Weights of a small GPT-style language model, trained from scratch on English Wikipedia: width 192.
Each number is 128 + 24 x the weight over its row's rms, rounded and kept within 0 to 255. Layers, rows and columns count from 0. The size above them is the row's rms in percent of the matrix's.

# layer 6 attention output (transposed), 192x192, rms 0.247, rows 62-63, columns 0-191
size [116 114]
[[113 179 123 152 120 114 134 150 167 134  98 150 112 138 118 102  96 133 123 122  92 129 109 113 152 139 129 169 107 152 117 142 112 149 103 116  95 145 138 141 106 118  87 120 104 135 104 130 169 112 103 103 129 114 137 140 148 120 124 117 154 106 125 158  99 137 141 172 163 128 142 123 124 135  89  86 128 100 127 154 143 112  97 143 101 146 124  95 153 119 137 103 107  99 129 170 135  82 142 120 132 128 142 126 114 139 106 103 139 134 124 126 158 155  95 130  97  82 162 136  57 183 127 156 136  93  95 162 150 116 109 104 106 103 166 103 171 167 170 160 112  92 129 110 101 142 124 154 105 157 121 148 141 168 112 131 163 114 163 130 150 179 132 175 103  96 146 146 117 146 119 119 116 105 151 133 160  86 113  90 100 122 110 105 165  96 113 166 142 106 134 117]
 [133 112 104 101 139 150 116 109 106 110  69 128  98 148 113 133 141 136 115 168 146 120 132 131 123 135 150 104 115 145 161  72 102 196 129 122 124 133  87  78 115 129 145 114 124 107 130 147 133 168 135 115 146 113 138 117 117 164 124 133 118 131 152 126 137  94 126 132 157  90 121 107 147 104 147 134 139  92 113 178 148 158 115 123 124 172 155 130 133 126 181 123 112 137 127 129 128  82 180 143 131 140 116 129 129 135 161 131 117  69 118 105 150 123 109 170 151 126 163 175 183 159 137 120 111 101  73 125 157  95 132 134 124 117 163 142  96  91 134 107 176 124 104 161 146 113 125 125 146 111  93 135 155 115 123 133 107 117 115 103 109 105  93 152 111 147 122 147 145 131 112 159 165 151 101  81 127 146 129 149 166 154  66 112 131 152 124  84 119 152 112 135]]
# layer 6 attention value, 192x192, rms 0.232, rows 63, columns 0-191
size [102]
[[134 122 133 116  93 145 115 111 117 120 172 172 155 117 141 124 142 154 139 141 129 199 133  83 115 135 153 136 162 144 108 140 132 132 161 154  29 192 152 131 134 147  82 147  96 144  78 160  99 151 134 139 119 129 139 140 129 129 137 164  89 178 163 124 145 142  94 125  97 156 170  85 129  96 122  88 109  98 113 123 131 149 121 128 156 108 142 161 142 134 124 139 122 155 128 128 147 131 108 139 130 152 126 127 146 120 133  96 137 106  86 113 105 128 150 109 115  95 138 168 166 157 120  96 135 169  92 131 129 119 114 162  98 107 108 117 133 133 170 128 104  96 142 104 131 134 167 159 135 117 148 123 117 165 136 135 128 132 115 128 131 107 146 114 102 102 126  87 101  99 119 141  97 131 139 101 110 164 133 127 178 148 118 135 124 132 142 143  98  89 110 130]]
# layer 6 attention query, 192x192, rms 0.211, rows 64-80, columns 0-191
size [ 70  66  69  88 100  98 113 105 103  94 102 102 108 103  99  92  83]
[[171 102  62 137 122 149 155 114 121 165 123 140  96 126 156 135 112 165 123 102 147 124 152 120 117 125 149 162 137 146 136 135 139 104  89 164 132 122 148 113 134  78 108 162 121 113 132 156 148 121 176 104 140 134 128  94 153  97 164 145 130 144 143 116 144 105  71 112 122 152 202 129 114 110 143 150 105 141 103 115 140 109 102 146 149 135 122 151 129 123 118 124 138 106 142 131 169 151 174 144 110  78 110 112 116 149 153 122 114 124 111  98 130 152 134 118 139 125 117 101 136 124  98  93 114 181 142 185 153 105 120 127 137 144  88 141 139 167 129  94 147 128 141 128 110 143 105 191 125 119 145 139 103  98 136 102 103 162 108 106 195 134 153 119 114 167 151 145 118 139 144 106 146 168 127 114 175  78 122 117 142 107 128 118 133 130 177 133 139 102 109 108]
 [113 109 113 139 129 146 105 108 121 151 116 128 131  92 128 104 138 144 200 130  94 120 139 110  99 124 114 145 121  88  87 100 122 148  77 134 142 185 102  82 157 121 106 107 107 107 141 150 106 152 148  77 139 114 136  75 147 142 109 139 162 118 158 114 140 140 114 136 137 135 119 111 142 120 152 113 127  76 124 111 119 134  93 107 102 109 113 168 171 119 134 152 132 125 128 110 123 130 126 130 138 109 121 152 114 144 154 125 127 108 106 128 133 197 136  81 107 115 142 123 117 139 178 136  86 154 145 122 135 126 152 112 137 168 133 147 109 133 109  69 178 154 110 140 128 152 105 124 128 171 134  77  88 132 123  77 127 159  90 138 151  94 151 154 102 143 164  91 125 147 126 132 103 130 165  89 127 127 113 101 155 145  88 107 100 156 132 110 136 128 112 156]
 [151 128 106 117  96 152 103 112 137 137 188 114 126 106 186 105 169 145 108 134 171 141 153 155 151  98  86 107 165 150  67 162  75 140 141 146 104 121 142 104  88 145 150 128 137 112  99 151 125 141 151 156 129 114 101 162 125 140 166 166 141 141 117  58 135 136 130 131 133 119 139 174 123  99 135 163 112 150 141 131 156 112  82  99 144 124  99 121  95 142 141 100 162 129 124 121 179 161 166 160 155 128 128 159 111 122 175 146 141 123 104  97 134 119 152 146 101 111  87 153 139 146 193 118 141 120 117 124 104 162 122 129 128 171 106 136 112 126 135 133  89 147 138 128 125 119 152 148 101 138 137 133 152 122 140 149 178 126 149 154 122 132 109  97 136 136 156 133 140 123 110 109 116  99 161 109 129 119 137  90 162 131 148 101 141 110 116 156 141 136  95 137]
 [104  88 124 121 140 121 162 135 127 145 160 160 123 150 139 134 159 108  85 120 174 143 104 115 137 130 139 187  94 127 201 121 143  92 137 111 139 110 100 129 147 123 153 131 111 117 113 127 118 136 141 113 110 108 130 145 164 147  98 180 121 143 162 174 140 197 124 146 137 142 146 172 139 110 106 114 118 131 128 130 114 124 102 155 118 114  97 174 116 110 133 162 127 153 106 142 112 112  91 132 132 130 133 143 138 148 151 165  91 129 171 109 149 174 101 157  77 140  92 105 133  92 134 145 133 129  89 149 103 144 171 142 117 122 109 124 101 135 140 155 179 140 157 143 153 146 119  97 168 107 109 121 170  93 131 113 128 114 147 175  96 129 144  89 129 124 139 161 126 141 116 135 149 123 135 134 139 115 130 169 146  80 123 162  94 126 130  95 107 130  85 111]
 [111 152  98  77 181 148 102 123 121 118  72 117 184  99  93 112 106 149  99  99 122 136 114 129 106 117 145 139 107 161 124 142 129 145 132 136 123 114 107 153 137 142 101 106 148 126 101  91 152 136 138 162  85 108 133 115 152 107 107 122 153 140 121 109 182 116 142 112 103 143 126  94 118 139 142 149 146 112 136 132  63 124 156 125 167 118 136 130 153 122 106 103 100 102 115 121 146  96 117  94 110 122 150  97 143 131 119 112 113 145 138 169  83 178 107 107 115 145 128 129 115 164 149 124 110  92 128 135 146 161 100  85 153 159 127 140 156  95 182 136 109 143  72 128 105 174  95 127 152 123  99 104 116 145 126 135 125 128  69 174 120 146 134 168 133 105  97 144 148 109 105 174 152 108 129 127 128 108 148 115 122 160 124 114 123 180 113 144 118 131 158 112]
 [ 84 181 123 127 194 126 123 149 103  97 115 108 158  85 129 143 104 147  88 117 115  89 169 149 129 116 104 101 129 154 117 139 144 146 138 120  90 139 116 168 104 141 134 143 134 130 145 124 138 169 121 112 104 133  78 118 110 119 122 120 103 124  98 112 119 117 121 138 147 105 151 142 151 144 130 140 139 117 111 126  99 114 131 150  96  84 127 159 142 118  76 121 102 112 113 128 133 154 138 127 111 109 129 117 120  86  79 116 142 115 149 106 156 146 115 134 110 120 144 174  95 159  85 118 128 113 175 106 109 167 109 105  59 163 137 112 114 123 166 153  90  90 143 104 107 133 165 112 113  83 115  97 125 139  97  90 105 154 108 159 123 114 137  89  92  85 138 135 124 109 129 161 121  85 117 123 116 160 132  92 103 160 132 165 123 138 155 118 114 117 156 155]
 [ 73 181  88 116 194 149 131 157 126 107 125 105 185 103 136 121  67 147  77 104 133 127 158 120 121 145  87 104 107 180 121 102 173 152 133  95 129 139 113 159 124 156 112  90 126 128 146 132 124 119 126 140  94 106 108  89 167 115 126 147 171 149 114 114 117 137 155 113 114 107 138 103 156 131 146 167 139 125 129 130 127 107 145 116 165 107 121 134 147 119  70  88 122 144 122 164 138 109 116 138 119 141 128 149 112 120 141 163 151  87 134 138 140 155 122 128  83 121 111 164 130 159 158 132 109  89 142 127 110 169 112 124 111 159  89 140 142 149 155 124  99 135 147 126 105 151 100 104 138  74  97  87 128 139 100 104 109 145 131 134 112 155 121 138 129 119 110 161 109 127 119 144 138 128 130 104 129 155 134 136 115 164 147  98  85 158 140 128 117  77 142  96]
 [138 113 158 134 121  80 105 119 133  91 191 117 103 106 128 127 155 140 103 111  99  87 121 124 130 103 100 147 155 110 110 123 128 138 150 150 100 137 147 107 132 181 149 135 121 141 185 117 180 153 126  98 161 136 104 108 145  85 121 114 100 131  84 123 109 103  99  89 139 105 115 161 135 132  96 101 144 116 115  65 152 149  97 112 133 124 128 164 104 136 116 130 126 134 142 115 154 132 120 151 157 146 116 131 129 113 112 132 166  95 153 130 105 104 128 113 139 119 127 160 129 124 100 106 143 163 159 103 167 133 150  97 118 155 143 110 114 137 133  84  96 135 134  94 147 129 160 116  86  94 121 123 181 115 106 113  97 197 116 138 147 134 124  95 128 119 132  90  97 126 156 108  74 152 156 111 150  86 147 154 117 154 106 163 116 131 180 139 135 122 121 125]
 [152 140 126 101 159 169 134 170 132  94 126 168 162 111 141 132  91 169 120  68 145 159 167 114 138 146 140 108  97 156 123  95 142 137 123 161  61 136  82 122 124 124 106  78 133 136 106 112 121 103 144 154 153 121 118 120 145 156 139 120 121 140 130 101 128 107 145 116  69 110 147 116 120 110 125 140 150 125 122 125  54 122 150 106 161 135 138  56 156 111  72 104 140 164 118 129 127 135 126 152 121 131  93 121 101 157 118 127 157  96 117 110 135 119 118 115  96 118 126 137 154 106 113  95 130 104 124 120  97 142  94 131 109 151 114 139 157 166 121  95 113 142 144 139  75 104 116 123 120  93  98 119 144  99 112 150  72 133 130 148 148 125 134 170 134 141 118 146  90 127 120 107 103 125 172 142 123 123 120 118 111 148 110  96  86 132 147 105 151 122 146 163]
 [121 120 105 146 127 118 102  53 146 134 113  99 103 138 121 149 177  80 131  81 134 122 106 146 135 141 121 131 115 122 115 113 128 112 111 108  91 105 104 115 109 138 136 171 129 101 133 146 173 162  67 139 134 132 131 162  98  99 112 102  88 131 129 173 130 146 145  92 130 174 109 143 146 134 131 126 109 107 114 100 113 122 106 176  84 138 153 185 121 178 169 129 138 126 103 145 137 129 143 130 169 123  93 126 136 128 103  92 148 141 134 156 121 130 132 123 116 121 147  98 149 104 126 179 143  99 121 152 162 123 139 151 159 115 137 110 113  97 159 149 141 122  76 126 142 132 154 122 173  68 125 130 143 103 131 126 101 118  93 134 119 131 141  89 131 110 141 120 130 146 109 152 124 139 109 146 145 162  84 102 110 159 113 181 155 110 149 114  90 159 132 105]
 [135 142  99 125 133 144 138 106 119 144 108 130  78 123 156 113 120 135 125 143  88 119 106 127 116  70 104 153 117 152 129 123 109 142 175 111 111 105 189  84 173 114 114 156 170 128 137 106 141 150 115 117 144 109 130 168 129 114 115 147  73  94 122 135 117 147 102 108 100 141 112 146 118 137 153 142 140 147 138 133 127 145 126 156 104 128 133 163 129 121 149  85 182 124  97 124 100 121 143 135 151 105 145  84 126 171 188 129 114 125 139 104  70 136 109 132 163 119 151 158 114 113 107 145 146 143 138 157 166 123 146 111 117 124 125 125 147 140 137 179 120 107 107 102 181 120 131 152 130 117 122 145 172 149 117 156 162 129 114 138 135 164 124  74 124 138 113 106 112 131 150 172 115 112 176 131 116 110  73  87  83 119  75 137 128 127 147 153 100 159 146 121]
 [176 114 132 126 127  99 128  87 107 134 139 101 137  96  99 160 124 109 129 150 117 152 121  79 121 118 115 130 124 158  78 125  86 154 150 135  69 139 139  96 136 111 133 105 125 147 159 135 147 188  90 105 132  78 120 138 112 104 114 121 165 114 162 129 110  95 123 125  80 102 126 144 151 145 148 166 104 149 119 104 109 162 146 117  92 135 158 141 127 118 158 134 138 174 129 121 102 127 133 157 124 129 161 167 122 124 118 116 173 113 159 126 138 137 160 109 110 123 104 115 120 112 181 161 115  89 100 130 153 146 138 107  84 110 138 138 139 131 151 125 157 134 124  80 102 136 105  97 146 115 114 115 124  97 167  72 102 140 151 142 104 107 128 187  91 113 121 104 135 141 170 121 125 127 120 141 149 145 109  74 126 139 125 106  93 176 126 150 156  99 125 124]
 [ 93 143 118 173 121 150 175 163 125 131 133 129 145 146 133 121 104  71 105 132 118 102 129 154 114 142 101 121 166  74 134 125 160 121 155 106 148  87 132 157 141 128 145 122 103 123 154 125 125 120 127 136 108 122 118 110 160 105 161 120 146 124  97 145 117 148 126 150 153 139 109 154 161 136  98 132 117 118 116 123 173 131 155  97 137 103 115 165 128 129 120 106 115 144 130 136 173 132 101 140 150 106 152 147 117 120 110 213 143 154 115  83 170 168 124 132 142 148 113 116  89 108  91 160 156 105 144 134 102 167 141 122  78 149  86 115 121 101 164 162 156  86 130 131 143 139 138 115 119 105 152 134 144 161 130 149 122 154 102 123 122 116 112 149 105  77 121 134 122 128 129  88 147 123 118 118 143 107 121 116 135 139 109 131 154 175 107 218 119  95  85 115]
 [137 117 159 118 157 122  91 108 164 137 152  96  99 138 131 144 131 149 119 112  81 129 124 125 176 138 163 138 189 141 125 149 100 158 125 149 128 128 130 137 118 131  93 104  90 141 128 158 110 129 154 123 179 103  94 116 124 138 178 147 113 108 101  81  94 115 134 133 116 111 107 146  96 156 140 116 137 107 132 122 123 193  85 118 163  73 112 127  89 142 155 153 100  95 116 168 156 132 160 142 170 118 111 171  97 135 116 145 162 125 157 134 157 123 103 102 148 158 124 132 126  89 118 134 159 129 107 102 132 124 153 125 129 179 109 146 108 116 133 158 143 137 131 137 117 140 167 125 140  80 107 131 124 157 169 131 146 130 123 126 146 114 119 149 143 105 101 116 142  88 150 191 126  87 132 133 163  91 147 125 162 153 145 135 149 132 163 155 120 113 147  93]
 [ 91 110 126 139 132 166 128  82 101 170 116 138  94 147 120 136 124 103 165 165 157 146  84 140 100 137 120 129 123  93 150 155  90 125  96 185 115 144 122 128 160 113 130 115 126 131  86  95 142 145 167 136 128 157 136 190 117 120 139 112 110 129 167 144 132 171 136 149  70 101 125 164 124 104 136 131 131 163 117 103 133 110 146 111 142 137 161 115 120 164 149  95 109 134 144 164 115 140 132 108 145 124 102 129 118 133 130  97 116 109 139 100 100 112 113 127 116 130 168 139 149 129 156 108 157 124 135 109 121  83 151 191 145 124 130 106 158 147 101 124 175 111 107  94 137  64 117 120 146 163 154 150  98 114 145 164  77 110 137 140 123 116 112 160 108 164 121 138 104 104 128 117 150 111 118 147  69 149 136  85  96 122 129 117 112 105 142 153 128 162 133 158]
 [120 155 142 146 117 152  99 136 140 110 150 124 176 149 161 112 109  88 115 132 145 103 123 136  79 105 127 115 116 194 125 132 165 185 130 144 109 148 121 187 131 113 116 131 142 145 129 135 149 169 131 138 100 134 135 167  96 119 157 134 132 161 140 116 108 156 103 147 119 141 151 135 163 129 163 148  99 128 137 137 117 112  91 150 166 109 109 172 138 133 119 163 127 124 171  70 109 180 133  95 136 102 106 140 184 125 122 120 157 136 146 125  92  94 143 152 140  98 152  54 149 146 179 104  94 129 153 118 121 173 173 151  88 112 129 118 145 115 132 128 137 136 158 102 126 147 124  87 103 119 125 135 118 143 136 136 154 115 138 118 115 114 127 130 123  87  90 108 101 116 158 132 129  92 116 102 107 174 144 147 134 126 102 126 129 132  92 152 102 135 129 115]
 [146 132 112 139 104  91  94 144 111 124 158  91 121 112 147 165 158 146 167 115 162 114 135 137 197 103 123  93 124 102 153 100 160 122 110 135 140 146 134 147 128  89 176 127  91 115 145 139 150 131 125 154 122 121 169 150 109 172 150 122 133 133 145 152 135 111 137 106 150 162 111 148 144 124 102 110 109 139 118 139 150 112 156 128  90  92 129 141 102 131 114 101 120 129 125 123  85 118 164 157 142  68  89 108 101  97 106 101 103 133 147 113 132 148 126 143  98  95 160 167 154 158 149 113 140 147 111 126 120 150 140 152  75 123 132 137 141 140  86 101 136 149 131 148 134 116 107 129 132 155 186 153 101 129 128 129  72 114 124 165  97 146 195 137 130 129 118 155 112 152  69 135 128 133 115 156 124 106 154 130 126 112 127 111 165  98 156 106 188 126 120 143]]
# layer 6 attention key, 192x192, rms 0.209, rows 64-79, columns 0-191
size [ 58  69  81  79  99  88  94 115  87 125 117 108  94  96 118 107]
[[131 121 120 129 142 103 121 135 119 144 110 109 157  96 105 115 159 129 144 129 135 145  87  97 125 114 178 187 169  97 132 151 137 118 144 139 111 134 102  94 139 106  92 157 145 106 116 150 104 109 156 138  96  56 130 150 127  89 109 157 169 121 149 126 120 100 125 151 131 144 119  93 161 118 173 135 144 130 160  75 115 122 116 125 138 109 114 125 151  86  93  98 121 144 122 164  82 119 133 106 118 173  72 146 148 109 139 147 145 140 153 115 137 105 146 163 127 164 144 134 121 144 138 154  63  99 123 148  80 102 125 113 138 187  96 128 136  95 142 120 113 135 139  97 137 105 124 148 107 104 104 126  89 146 116 119 134 155 149 125 135 127 141 135 109 109 111 100 157 164 134 127 166 169 118 136 137 125 157  82 137 158 128 106 134 164 115 126  94 166 153 126]
 [116 139 133 127 154 132 130 134 137 107 140 132 136 120 133 135 115 149 113 136 129 109 127 154 100 175 106 148 129 169 147 146 119 135 163 101 131 120 106 127 136 152  98 112 117  95 137 127 101 124 105  96  92 136 135 101 107 160 113 139  93 132 150 127 145 114 133 121 168 144 124  87 144 151 138  80 109 121 130  99  85  89 159 132 170 104 104 111 147 100 167  92 147 108 112  74 111 139 103  60 103 104 108 124 118 126 141 145 140 145 132 148 135 176 123 148 109 149 137 130 130  85 110 142 149 145  91 162 134  65 142 151 148  84 126  64 143  78 146  90 124 149 102 166 114 127 130 173 118 123  53 130 127 105 132 122 141 145 165 102  94 123 121 120 148 175 132 134 109 115 159 158 103 111  98 125  98 154 139 106 130 128 114 122 136 142  87 128 142 109 125 175]
 [153 153 172  90 125 137  86 120 135  87 137  90 125 115 115 137 128 108 137 148 134  73 124 138 137 177 178  89 130 135 146 131 129 149 114 123 127 150 176 112 148 106 138 107 118 156 130 144 145 123 118 112  85 111 164 137 125 125 158 159 122 100 147 105 147 164 119 117 112  89 137 129 137 129 137 111 157 111 141 109 129 117  92 152  84  61 136 119 136 118 148 183 153 106 136  82  67 130 167 110 118 138 134  82  97 122 138 120 120 170 123 145 123 119 182  96 157 124 170 123 123 156 128 158 162 124 132 138  96 101 150  98 133  74  92 113 137 137 119 100 120 123 119 102 125  97 102 155 180 122 135 130 100  99 125 111 109 157 109 122 155 105 104 138 123 156 112 112 134 107 122 133 159  90 118 143 130 171 119 132 144 105 130 124  64 134 134 126 141 124 148 152]
 [139 137 103 109 136  81 107 100 145 158  85 155 132  93 116 149  97 132 133 117 131 144 113 135 164 116 124 135 161 160 137 100 100 141 125 152 125 101 126 115  95 121 128 131 111 147 148 118 152 126 124  79 122 153 120 116 132 116 102 113 147 131 127 165 158 145 123 117 104  99 163 135 117 178 109 113 137 153 106 115 140 157 155 126  85 136 133 125 140 161  89 114 124  96 106 173 127 111 153 108 134 124 145 122 124 154 148 126  85  96 159 157  84 150 118  95 138 107 134 109 120 107  92 115 132  97 182 142 124 130 136 148 178 122 172  95  95 136 157 127  81 144 136 181 182 141 104 137 114 154 142  89 143 111 124  99  89 121 166 125 121 156 136 133 145 129 152 145 131 173  74 154 124 129 136 148 108 111 128 122 100 121  86 144 126 154  51 160 114 149 115  88]
 [108 113 111 130 145 139 113 168 126 106 167 109  80 113 153 157 113 117 123 115 109 121 130 145 117  98 135 131 100 116 119 138 110 138 145 153  86 113 151 132 169 119 148 178 128 131 134 122 158  99 144 160 118 116 117 174 139 141 140 128 142 138 134 115 125  52 105 158 118 121 106 168  80 139 137 138 130 149 107 131 128 131 113 131 150 138 141  81 121  76  79 164 124 116 134 113 133 122 184 155  97 110 115 112 136 150 143 127 160 136 122 111 164 160 119 121 161 147 108 118 115  97  85 146 141 117 111 156 141 126 131 103 106 159  97 135 159 132 132 161  91 100 119 140 118 117 163 149 109  48 120 136 140 125 131 165 134 121 113 133 169 113 129  83 112 132 133  73 134 157 151 103  94 112 143 108 162 128 119  87  82 150 151 140 146 130 185 146 125 137 167 165]
 [148 109  94 108 148 166 146 108 126 110 192 113 118 127 161 143 120 114  82  89 106 134 163 108 131 123 122 123 117 107 142  99 130  86 151 152  75 110 124 129 135 101 148 153 151 144 113 113 162 144 158 156 117  96 108 167 140 104 105 141 148 135 106  80 115 120 115 124 165 119 140 136 113 147  94 113 144 123 132 143 124 122 109 156 136 130 137 143 138 136 145 143 145 177 177  90 137  74 125 130 101  94 133 133 110 139 125 133 116 125 143  93 118 134  94 113 155 118 119 128 127  98 106 128 109 130 105 136 115 151  85  93 161 130 110 129 143 166 137 130 193  90 129 133 154 121 121  67 153  96 132 126 103 116 162 154 129 132 135 131 161 106 171  87 132 148 104  93 117 156 125 121 106  83 141 105 110 161 137  97  98 143 120 133 126 170 175 168  95 100 178 151]
 [129  96 105 146 162 143 150 147  93 117 163 139  67 162 152 167 127  83 104 120 103 130 164 167 146 100 160 142 102 115 139 146 114 110 117 144 137 115 154 115 142 118 138 162 143 112 114 143 159 113 191 146 125 119 152 173 113 125 113 126 105 122 105 111 148  74  64 104 163 156 134 133 110 138 122 123 160 112 126 145 118 143 110 136 170 133 165 126 132  85 132 115 143 164 142  96 151  94 161 107 149 130 152 140 140 153 148 108 153 121 151 104 132 125  88  91 155 128 119 168 144  97 113 116 131 115 149 143 146 153  93 104 119 165 146 129 157 134 114 139 167 128 125 127 139 103 128 167 110  86 133 156 109 153 131 123 102 164 109 124 124 169 123 100 140 118 103  75 119 118 159 135 131  80 135 130 121 153 138 127  61 103 129 118 159 141 151 159 114 110 168 138]
 [163 136 134 112  73 101  84 112 160 125 107 133 162 124  91  72 140 152 148 137 141 153 152 104 127 150 119 120 116 156 110 114 134 126 125 107 139 151 125 123 127 144 137 101 109 127 140 111 114 124  87 125 106 137 118  98 134 147 157 110 153 124 161 118 123 159 158 152 123 123 104 118 131 120 155 117 108 152 134 139 159 110 143 136  66 104 137 144 116 156 156 156 117 116 134 157 117 185  98 129 109 166 115 115 131 130 108 147 106 134 114 133 147 127 155 147 117  96 169  95 160 167 178 133  94 149 119 117 115 119 163 174  87  83 120 143 125 120 117 111 150 160 127  93 143 129 149  86 136 200 119  81 104 124 100 115  96 123 141 134 154 125 117 183 115 147 135 163 108 111 132 158 112 164 110 155 162 121 144 154 171  92 118 115  91  94 103 135 142 168  95 108]
 [111 129 105 106 174 137 123 103 106 151 157 133  96 141 146 159 138 146  98 124 109 126  94 167 103 113 124 132 138  73 157 101 107 134 127 132 168 100 118 114 128 109 125 144 123 100 169 172 123 149 124 111 122 129 122 167 137  95 103 160 128 126 109 153  86 117 122 105 152 140 142 143 101 122 103 134 134 108 129 135 101 145 116 111 163 113 143 183  90 142  84  93 148 122 121 120 108  92 125 128 118 133 140 116 112 126 149  99 109 120 115 144  68 139 106 120 141 112 122 125  80 118 102 109 124 117 143 156 142 124 110  83 166 141 127 119 160 110 171 154 110 140 162 109 120 140 143 130 164  96 108 128 139 158 120 138 145 165 107 123  51 120 135  80  93 131 124  75 126 185  94 111 114 128 122 111 128 127  72 116  69 129 134  98 162 158 119  94 101 102 138 143]
 [184 148  99 134  87 125 149 121 144 166 163 141 152 138 119  76 151 126 148 139 141 168 133 113 110 127 122 119 125 148 115 112 126 126  99 125 138 132 126  85 157 143 126 111 108 142 119 133 111  88 100 106 107 118 105 145 112 122 158 128 140 111 140 114 118 182 124  96 151 109 157 110 108 134 153 123 131 135 148 140 173 114 112 130  88 138 144 124 163 136 139 145 104 122 121 126  98 130  96  94 112 177 117 125 116 128 127 109 104 100 130 137 107 111 160 131 102  89 121  94 169 172 206 149  93 116 112 119  90 114 119 171 154  83 139 134 128  99 123 120 135 167 114  79 125  86 125 107 146 148 113 109 104 109 119  99 127 137 160 132 148 140 124 171 112 135 102 138 116  92 134 132 173 138 105 139 131 154 142 144 176  40 153 122  87 111 124 134 128 120  77 113]
 [107 132 127 115 143  94 123 146 132 116 138 121 128  92 136 102 121 155 129 160 107 142 128  86 123 114 127 144 124 129  75 133 150 112 122 125 123 165  70 112 168 119 143 143 127 124 104 150 129 108 134  95  94 137 125  72 176 158 125 145 153 128 121 195 123 103 163  99 121 126 159 116 129 168 119 146 139 159 147 132 119 137 160 119 161 148 114 124 127 139  98 132 145 105 146 155 106 118 129 130  87 112 151 126 132 134 110 108 106 163 119 145 118 113 204 122 106 104 171 114 118 127 131 111 100 130 114 112 142 135  97 161 115  71  66  94 138 127 119 129 110 125 164  98 130 145 126 133 132 159  69 123 163 117 136  78 142 158  98 138 101 142 125 173  87 136 127 178 160 145 128  97 102 183 139 133 112 119 118 152  99 121  87 138 112 137 114 141 151 165 102 135]
 [ 97 118 138 171 122 114  97 167 134  54 117 101 157 102 110 137 162 162 106 167 109 124  94  82 133 116 124 100 106 175 132 136 138 121 122  98 126 150  97 151 119 157 117 103 106 168 116 145 135 116 109 139 167 139 142 125 168 165  93 150 172 145 123 111 137 114 125 110 130 127 112 108 151  97 116 156 141 169 113 103 125 125 135 123 107 121 141 131 128 111  98 139  63 111 126 103 116 114 111 199 136 114 132 132 163 118 122 124 101 147 135 150 172 152 151 148  90 115 112 155 168 159  99 110 139 112 137 147 146 130 140 127 108 100 136 134  66 100 133 123  79 111 127 121 107 144 118 141 138 146  99 111 176 118 122  93 134  78 102  86 145 111 156 135 149 114 148 168 128 115 117 122 153 127 118 111 178 120 116 161 123 103  97 118 142 142 139 128 165 112  93 127]
 [142 101 164 140  90 132 138  77 189 121 106 123 147 145 151 160 118 155 147 116 152 111 106 124 142 117 104 127 148 106 108 137 178 170 116 150 158 147 118 146 132 154 116 116 158 153 141 145  96 110 112 134 124 150 114 141 125 115 143 122 104 124 148 143 138 163 175 126 118 103 145  68 153 129 183 144  87 139 114  94  87 105 145 129 136 125 157 120 139  95 112 106 136 158  81 155  84 143 143 130 106 161 161 166 141 130 122 132 106 100 135 134 153 100 140 153 121 166  82 155 117 125 143 132 135 169 125 136 122 156 170 120 119 126 150 120 140 121 142 114  93 128 122 139 134 135 117 123 121 149 137  82 152  90 107 121 122 106 131 106 163  89 164 116 117  97 145 209 117 100 145 118 110 117 113 131 188 137 118 148 190 111  82 121 106 120 132 138 132 112 107 127]
 [124 122 146 113  94 109 107 137 120 138  65 125 171 123 149  80 137 109 114 116 124 139 100 112 147 184 156  98 119 149 106 138 152 125 122  98 121 133 111 131 158 142 116  79 113 132 109 157 136 117  88  88 137 156 186  77 133 139 150 123 134 115 121 135 137 121 170 110  99  95 118 182 150 112 120 136 143 151 155 110 104 117 155 145  97 137 140 104 148 153 139 136 132  91 133 133 139 143 123 130 154 140  83 113 144 122 115 104 157 114 140 137 135 157 137 151 132 114 139 118 118 192 108 124 140 129 123 107 116 155 139 126  82 136 144 111  72 136 142 132 115 123 123 131 153 105  94 118 118 142 139 173  96 120 150 139 103 116 132 153 158  71 166 143 173  97 131 135 119 126 129 104 114 161 136 169 105 132 133 138 169 102  83 139 139 109  98 104 199 161  79 146]
 [118 120 123 124 163 156 167 115 125 119 132 116  97 139 150 153 127  90 134 119 114 129 152 132 164 123 100 155 118 121 140 120 104 143 104 160 173 125 176  98 114 142 168 185 135 115 140 137 161 151 172 122  95 123 113 165 122  64 165 123 114 130  73 117 106 127  89 139 156 151 151 159  55 172 130 154 115  93 164 141 141 129 103 147 124 145 148 144 147 138 119 140 173 141 145 111 138 125 147 113  93 159 105  96 118 143 144 112 123 166 135 136 137 167  97  79 150 144 108 175 128 102 110 126 117 123  89 159 136  99 117  73 185 127 159 140 135 126 119 141 129 150  68 151 113 129  93 108 112  92 134 121 121 110 122 127 139 114 142 139 143 130 138 111 134 108 124  81 155 126 161 124 142 109 101 126  80 158 138 109 100 127 120 125 120 111 111 125 110 132 140 138]
 [122 103 145 120 116 135 158 169 178 134 127  94 129 120 163  99  82 144  91 155 159 104 135 151 139 119 120 134 139 164 146 140 133 131  79 159 151 167 125 123 150 129 136 121 171  69 142 110 119  95 107 156 105 120 123 114 118 110 131 176 137 122  90  92 103 102 146 154 132 145 138 103 116 132  98 106 115 141 138 137 160  83 153 122 130 117 121 125 169 118 144 149 143 138 162  79 173 157 129 116 106 155 149 131 106 137 132 146  92 103 120 127 154 113 130  80 119 121 110 142 106 115 119  99 114 133 120 140 111 117 154 105 108 171 130 103 128 126 153 117 140 134 121 167 135 102  69  78 197 113  89 103 123 170 109  82 102 113 173 143 106 126 104 110 154 108 145 113 104 133 122 101 148 147 127 145 113 159 125 163 139 131  93 152 102 107 132 166  99 120 136 153]]